From a checkpoint of a small transformer trained on Wikipedia.
Training: a variant of Muon for these matrices, 782M tokens, 5970 steps.
Each number is 128 + 32 x the weight over its row's rms, rounded and kept within 0 to 255. Layers, rows and columns count from 0. Numbers have three digits each. The size before them is the row's rms in percent of the matrix's.

# layer 5 attention query, 512x640, rms 0.0418, rows 364-383, columns 320-399
130:162150129089174097120124139144160151100123129121174104095089105091135126131127187170160151104130187165165158175178090059142151131174106117129157115076148119130124123163143124117113165088126104138141143141101145150060130116146126108129084145
130:134129146145152084159170117115141170145117102107090152185048096121126131144144092097088131138137087141105124108181125094124105137212136089152098132160124151095110126144104128099140143096198129128100126127098171055170215127153050119106105182
132:119147151150143116104166132111105148096061138109128100192113154138182080049168082079102170153148096112098171182100169114139094138182159146092104111150126172121151160072176150117154104104147137143099138156115099137147146141156103107115157161
134:116107131152147073121117156179157148154135124155129088096071143039133135116130068091123119153123146110114124114140116149113039121138065126153067102121143172099213153059165102105139104074053120155187086148146193135141133146114142184171173145
144:140168096143110097104130111118129129066133131153121099185128089149120118167083129127205171186108102129154150091101154153119179126123130145054146109113164128186185136169102084130141128089139130173153088129153172108108080103126133114119153093
143:041176107107151142145128182132157233163130123098216069182111126101156083104146150102108112117099117135082150151143111121111131181103136160101126128127158102092166179114143059145171145177167169208085096108092119183175107138091182120104152100
136:106111108150111090188177110116133155089124150107101144108089125124115124135226125117131120087128112164105138111169110167129113149093128150102078149162085109105100101104110149134166124149138157102085159086190141136103160040116117130139134122
135:115086177129108156170096211104161074100108090123121100122140147093143154128089172092015122177189137143105099162140114146111121129159138115097164086130117136114129110130155141111108132205067120165204089181108069146150099134113124136168095157
134:086139226064171080131147119114148084122112106137138102159155118137087151124103100156128163149130210129143100141125157104167134127106108152148071124133152121093169119170170082189112168080096135165128145135129108079119133150127169107131179141
131:101149042097124114184158163059120124168129087168150133169124150132141088130098145066099105107105094187094088157132124149152135024136090163136137161127121120188180123198106144180134126162172123145111085096162175128100120150173118173135179125
134:133124139144149138144115166116121088126135137153116118156103167095174082111188111090175176133143150095094131139127140108107136123130140153131125153179103108107167179103142082123142124132119129162195199090062116123130143135155089130143094136
133:059114077166153155144133144131151147106102123104198154071125077104066094114141089144123107096115139126144146149161080078102110129039110112131135168125133117160133100094145123089169136097146096127122108141145102149137123182182143142088163104
136:117108116118088147138102133136185131123075104197160086143196113197163115110181100155133147136110149068138156085155109182165139105113080091127119136136200109138148105140147102151171111165108170111128159108108141061151124099115131123189096179
132:175201139138114095174107110102142122102104165119153158160129157108168094124096103121138144114157110076146130100132135130129155121160116074109140134163137095141096111122119086152126099170134123169109124188151041105135057095115145213089189144
136:122090094118146081183150092186127134114150110184076105104140103140180177136094108164089133147087078172142120118180173070147156181164145138092125134131114129057125155143110117169159137125097140079057106103148161110069162072190186140120161060
135:099165119177157070109163101113151128047105111100100159142150139125067142027132106098096131138128084124152177126112160101089177146174122190165125175176113144133225134154091097130129185090147171109074152085128080117101094136087151135149132087
138:164134115104087089175118083133092172142130145143120118132149216111093143112077126107151088108198169106081172108135111096142115137106068177089186107105063160068164157088176140130085134111121112145151110172098085121134180116150093101138119121
145:077122150157139180135106160121164080113130158162144134152152176170122139128060140163161084157197163134164093138132094076110179098156078113168168097139139191101198131138135074154102121081114078182129130100060107190178148117232135093090102110
134:172163151118166121157161077122109154156197086142098041110062082136142166121109163142143119114128114130117115175122107134144157125144116120154105141140052140161071162151163172166088074110114084159130192073151111154132130102126146119137118152
130:151194133129097091123068133088130069136121160117142113124100156142171183060097140181137096110119114165213097132131121129163127100131094122145074131102089092088110081100098136108134154093090157170053019118112123135149154117124158118145137125
# layer 5 attention key, 512x640, rms 0.0419, rows 364-383, columns 320-399
149:098128110078147137079114113086153154144103158073190132131116154093103153192125119126140084094125086166159160174119120161124186166105161136113142153073149115134082169192132135159119136107141150171164168174132173120125131096120099123127107152
147:147116174153100113215183133110130190130152120123118163159123138172165132132158124143134107060142085144112059121125128099138099129180114148104099116110081150103121172123106143104147162142146213136113123104114095104101140124125128066066135127
148:144134125084215099165108092096097122159143171134106108198111153109140189080241065072176202108118148110096161144119138103162154102148108108080079117157130142141133129119082110111181117090091120147104117124075136139160138144096167104199143092
146:109152159161183112111063128134172105080166105179167123118090191126118117178130068098108090127125116115123088167144128107119110089171078026120125171095105137065173130128120134121152136100154094107118099165166176159176094172084100140142133153
154:097113125102127156116118146116152163112195154097149128125137132180160151077105148125135125144144111165018129101142143208122125144138108132110132186142140117142171181137066075159125075099060105177170101089099134119107061114125150142099130107
147:068134148142110113110147126157094172192106048052143095152125155156156111154107120141132147125132149159132114172124159125127107117093127131144123122104153105112066151218120106119173120131133156177041104068120152175188157095096208077097166147
147:123109088185122062175136164106146161093106125156099159133092109163132108145162113105148149089082057070102156131186117181122142175116095106116176130181108078152134109082107143199110064150095137113134124139151169107131114088124102136143131123
153:097108118146158068125105209118145075118147124113155048075120139108182135144107206109077097162153168114117070153126156142127090156131128132142167069117101128183124101078132194149090091185103060120229079151093074139050133165080082171126104083
154:152151153114182097164114161115125097158080126177097111160165125172130149102155119089135132179120161140127126150145098099193108163150088130113067120091151067123082087189091093143146139150119108169132165136143109096094181116089108175165126174
157:129122082110142133188172157104161170148152105161179111211115143132155116178135142072094150192147066142096101107077140125093145107134166133123147166145144148207172105139116173133111127135119113140093151163152112155095068083098153123161123121
152:121124094165134148146131140137157175096162118201113078202141081116075093101120113104181103113173157162078158074138124143113152030088179156125183085208112088103201148140103111139097156133137173147213123162116106134127119201094087152145149148
160:085120107129148138173098156150144106125150057068168202134141095154117106158117104114195127078125136140111226117081118153114085133110082112095118186176106120107111139118133141117158171133126071173124162167162112127125118143090076163070109084
153:144141103119107106095107091125172163082104141123147131156183099168172137126130126122039162099108171115145105124114091202185145112169087088094148084099141074104136149153173158152127110172133104157150144091071147123094130118186057127199148111
150:127143148186173095134154184097125109165082157153165174162076129149133085093144133102117164165162145107174123141174129124145142120185136089111133111145131117138090093141139112148175089127097170139138218138043125137124119160163174178071104173
159:098105122164144107154117074182094151057174170134080168116159100136186141142057115089130105192036145134136168135065187083146135113094116130142139128147152141098126122171106127097152171106135155102092157070128137090107159113172246114094192103
157:132152102160139082144115075129105126087091152132068142086119151137089099069090120166135081148123125115140170177130184132118181084120127172184128123142135118177163136130080136212126137104151131190081142140089159108117167147075149103101107082
164:123068106126107117160117076154057124084172084186132126115158160179126106115105106118159115117128167123105109077102154138149124149104074154105135157110077139080171142114155164137136141113133114150167127163128110152072130120140139086104097069
160:133100144173129157138173146142158089175125104121175099116146116160124146122125113139198140138097071093183119134172093101089174108144148098141157159091127206099160086199119120071132133094152113159084135115150089130160109118171163109110140118
151:113120131136120110108150087101095107141119113120127099051112042159173154138149151120107137092145120124138091162152116122098121168111167098120045114163083081184147157082189153141163122111099116099094186082166093142139134121160145164150103091
162:079153106137189128135102108107103121127139215108119113162106181168104146132132154126085174132168132102133143158082083109091108165135128066109046159075143093136152123178103165132140119148089157095100129087098175146104098150079139154123121147
# layer 5 attention value, 512x640, rms 0.0568, rows 256-276, columns 320-399
122:124137177157124147127112113172163159132160130139111135113171118117099152095144137213161108138147100117096116144093129137140102160138099111149142138096166141167128135096122177141094101093136225124157126153114132111105102070156107127103106192
120:122130106125089117095099078071126178057146151123167102105095208107163204143114058217131125110218116136123138143154115106154122111135063121117132106196149142121094093074083120162195138169129120201112071113134129154170129155112102138140191148
121:145118185135150138133096141089120102084161162155153113247149133133088109145123171139125093127144127068160132152149170095096136116086132143153153123114084099110134144154154118055149123134165095138137124187114131114100143159173156181082136104
118:115136088125153130147174124111154117178124120072177109148122128123178100063161226068139152183157127122124108132054112140150127100102155067182135121116134115129119108141108108072144173092122121112141137098172111127098129135120121107101087100
123:121119152140167125156178096103123000086092110152162137163141156081203134114102134111124072166172113173120172138102155146093131128119068141127144135175156099098078149109103105092118089134127108119164133098124068174093115109106112141114159184
121:129120107146135154107126141151165123157185110188112093131122138155164096158128155073130142102097164106105185127135134148126144145076085125202136101083099121141135121102140066163130158134082144164151107106155179116163098133118111142110103126
120:109052090102139160183134134086125136077091175121110188116088126134139133131131113122182131131068137144158078133133113148163134155059086083076118192167137139096113105157167132199110135116171145080145131092098109183106096091137120065112167210
118:155168164088148154092077128149168077073086083181099166133124199132112168100162147141150129104041112146100138101124073119149121092089135159151165134113138166139116102149112155192174181116165124127117160125104133162113121098143128144121146149
122:083153085046114121165084161101100102178135103108108183118113188158144107114091113110127085103160098197129166156123122075205193152167104189132123147127107059106134112119163108101159120121072129103158123149103104137120114097130119146065088116
118:193128171096118155107098122129134070126160121158102152114075103104086087078086107143145134024153143099146115098189106087173121157114130169121133140085108074107101178148171109149182158117174099214160103148159083141132177082122121170165109110
123:137120003095107170155072169094107116131108168153074118084101110164144126113134172071180151123065112118115136090076120137087074177148143115122183142137175164130081087124135133146163120121154150125143109078112082103146131177153029155099083190
122:162215118132129179095121142186163149139137177143139143111139134100131087155140156118119148128162083131119154147161114139122146096117147132104185113048048119145142147117068176116121094127246149135127168093159166104128147140086103106140145127
122:133107135136135067099119107121077125136132083126135136159128163147162119145135135145143122133091117147116160138117134137135161131152158115178078127194139113159119044149117146121111108115118118118104138064101114151172111108129175115146157103
114:163151170116151104078125103126117126098138091117148127201142185167107145065115158130169122143125142141151106145160169127101068084143171124085108130142127150158127101107176087080113084138160152162149119168143145112165108106159124107153116106
121:118143144101097194110096121162143101106100132077119095130099087131146107091125118133144132123093108116131135140115121122108128105108117153107103094089103138144158115135104157133110220161125101137149137077126125123104135142115083078115090119
117:107114103115144119059175113170129129113026123147114111080172085121098108142121094133106099124206148139102098132110151117132136170135129113146160110175149037125143150113108154111126096101128123132129149137123151133137165148059115212126104088
120:148126140140103143102086202150081112175147152176143163099121110159127159112169131139136103125150120201129097073188118174074165153190094100140122066102112109155114059117103135149177104151175052064083096117117124111160134134087161121112077188
115:124107098064115081118129106128158139116082085065205104082124131146109177083121016100085132076153192135120128137134224100043125128155127127096120153109129076103143122106122104095154125118150096182156126160081129072113114135161113143101146157
119:131175074145103150103063147112098116095122151149076129096112122081117140156150154104114130123088054144124172125094090091087131146220130135151148149132139159147179127067160100132142182140119127177118165124147150147048137135165130129123187146
117:104073112094147213135067091110163125186170165130167108145120066185078082147192127071134073094155107139155122109123197234124164069136079113127131125147164143126071157156105091116132117166175145096151128101174085150154099166103105123165073100
118:168152130083182155168102155125127110140147165112128075126163143114111115132092098199107080093157149049088153132117148109120063096128167138116127152177130185174127178146143129093204093129122124116072135177149126097148096110132102139095131157
# layer 5 attention output (transposed), 512x640, rms 0.23, rows 256-275, columns 320-399
119:181074131111174088133127178105055075120135111069107158166138120185095167120131131142094125119143168117113110130140145182139148137147111170157156089210180157064089123116110065085183115095128177100134122143167096125104151090186132074144104113
116:148102143149078113086146101138128114101102165148110086193165120123117163091109110101112153178127097077087106142100103113111104064171120157085101146109222119134145136135127132132108134120118135124152127110145139127114131117081075116113101093
119:148190112105187107093134198072131166140139106154155113095087215093148150148122120131147147027102146190068065086172152141176138142108124056104154117117090130191114141137180062152106097153120135124124085180085110161129082165135100130081126107
116:195136123173115159159151103191095111131104125134173121104114154156134161123103110155156161124094178166134103180118122100121076116142129059129110136101114133118115177121162096137070063131115144145141196132084117111166150135116090162146140129
121:142139150078094113099071123163124208186065117129118157150088117132130119142091147107147141159137114144110109147073198113101138149123122106117142086081147113113135120141079134146153156105135113116162113137116154103132161094180149153080079125
119:135146104135154121165113113145165147054078100117126136127103132089141068080075191151137133162138140175154058144196090162155126114161125103131142084086075113151132110129111191099083099171142123141154099137117174105096105106104121118144194116
119:192143091163198126125117099070140103141174136068120112071116166153153110150069158160168093159114147122116131118106152107148128122126177103147078097100134141087111163123106142131124069153121061139105146102174140104112147137109118134168152145
114:082163134065138102110109176163122112132113158139138108125115186139121110180138138176127091180172097082113101101192148133090155071161104126142084134177115108165108169100135139117140124129076182092171127093157142105054109106134100151191155099
120:149133160209125116131104112122120177155113113144148127118050107184142235139152138157076139131134123066118107100095125129138127172100119124164128142138098150013103152157186143149100120085165103148091093139111126109157122133147125120135127113
116:116074091130117128188138086147180184099187173086130068134081145140112106072151093189133121100108162100094143124071138144185156089114057117136094119197155113219102086130116117206182140080127111094145172135112126138169098097140085137121148137
121:137157148214103140107111096134187171152145102179089119161150217123152122178181143162176076163142118145112053093034098169165140136105134148142134123146158113124131100135168170126122136139123161077155157083102095182076136117190100148146162142
116:126092061090123192148142110139154192130113132117131146139152111066169134117180102113093120133090175138143070175176147109072083182122046150096066080113127108190114136117156110147170137143137102077126154114066162158126134106141165166086108110
118:179089171104155126178118138110190125113096088091157096067134115095149165094121165069108119127113102160128056164139146042139167178134117114103138109098143145141112147156169155106095130145183208126119149105148138113097247158143163096129125127
112:111179200086102123120107114110146154156137110082123105190136123124164112152138120096194157181115118157158086123120131131120161123146127128109161074100110092128133163079054105185109087153124056148133086139135154071101033177166123050169122166
119:074039114114112113166173080129166110088182133128111104099105085122170140120133145126127075155125151127213100145111137103137136154107127117160152115171140128132116157096116080113124092100129117166084131162117185092133148086054107016136119109
115:113139188127109107119160182088106145118132166170129089122137169147148129095129080166094152110151147161119145158125165173142072118122110130128163112138201099149119105117129144121212085185162158096100089156150151122092174111121081104140048218
113:095065098089115134049165147134141102156165100139150114088061090133152106144125110110180143098144122217115125126124120100127095130197142127152190170118188118137079109091073174134124132137127101123109020189135159155107069149125133078170076114
113:146151145140167176130110070119142153115093144113181143084113178132189156183123133089126142153127120115149144169124103134122076135105159150123130057107149160140114086113141162096119122083072094100097166130084087107135072136139163167162178104
114:118117143128102204185070080128128117083094068169101144075152161151122093147159110137083142153149069177169140102119120197097098169097114144175234113096155173170162091117132115026148121096064106181147113128058058132131104114152126128113168105
112:149062130083094125122108206187122157126155133104108139139114162144089082122126068134088140154184137103093142113175099179118099160117152074103135141115173071130128127096128160166114174126111216148123074134148156112152113196126145107128134158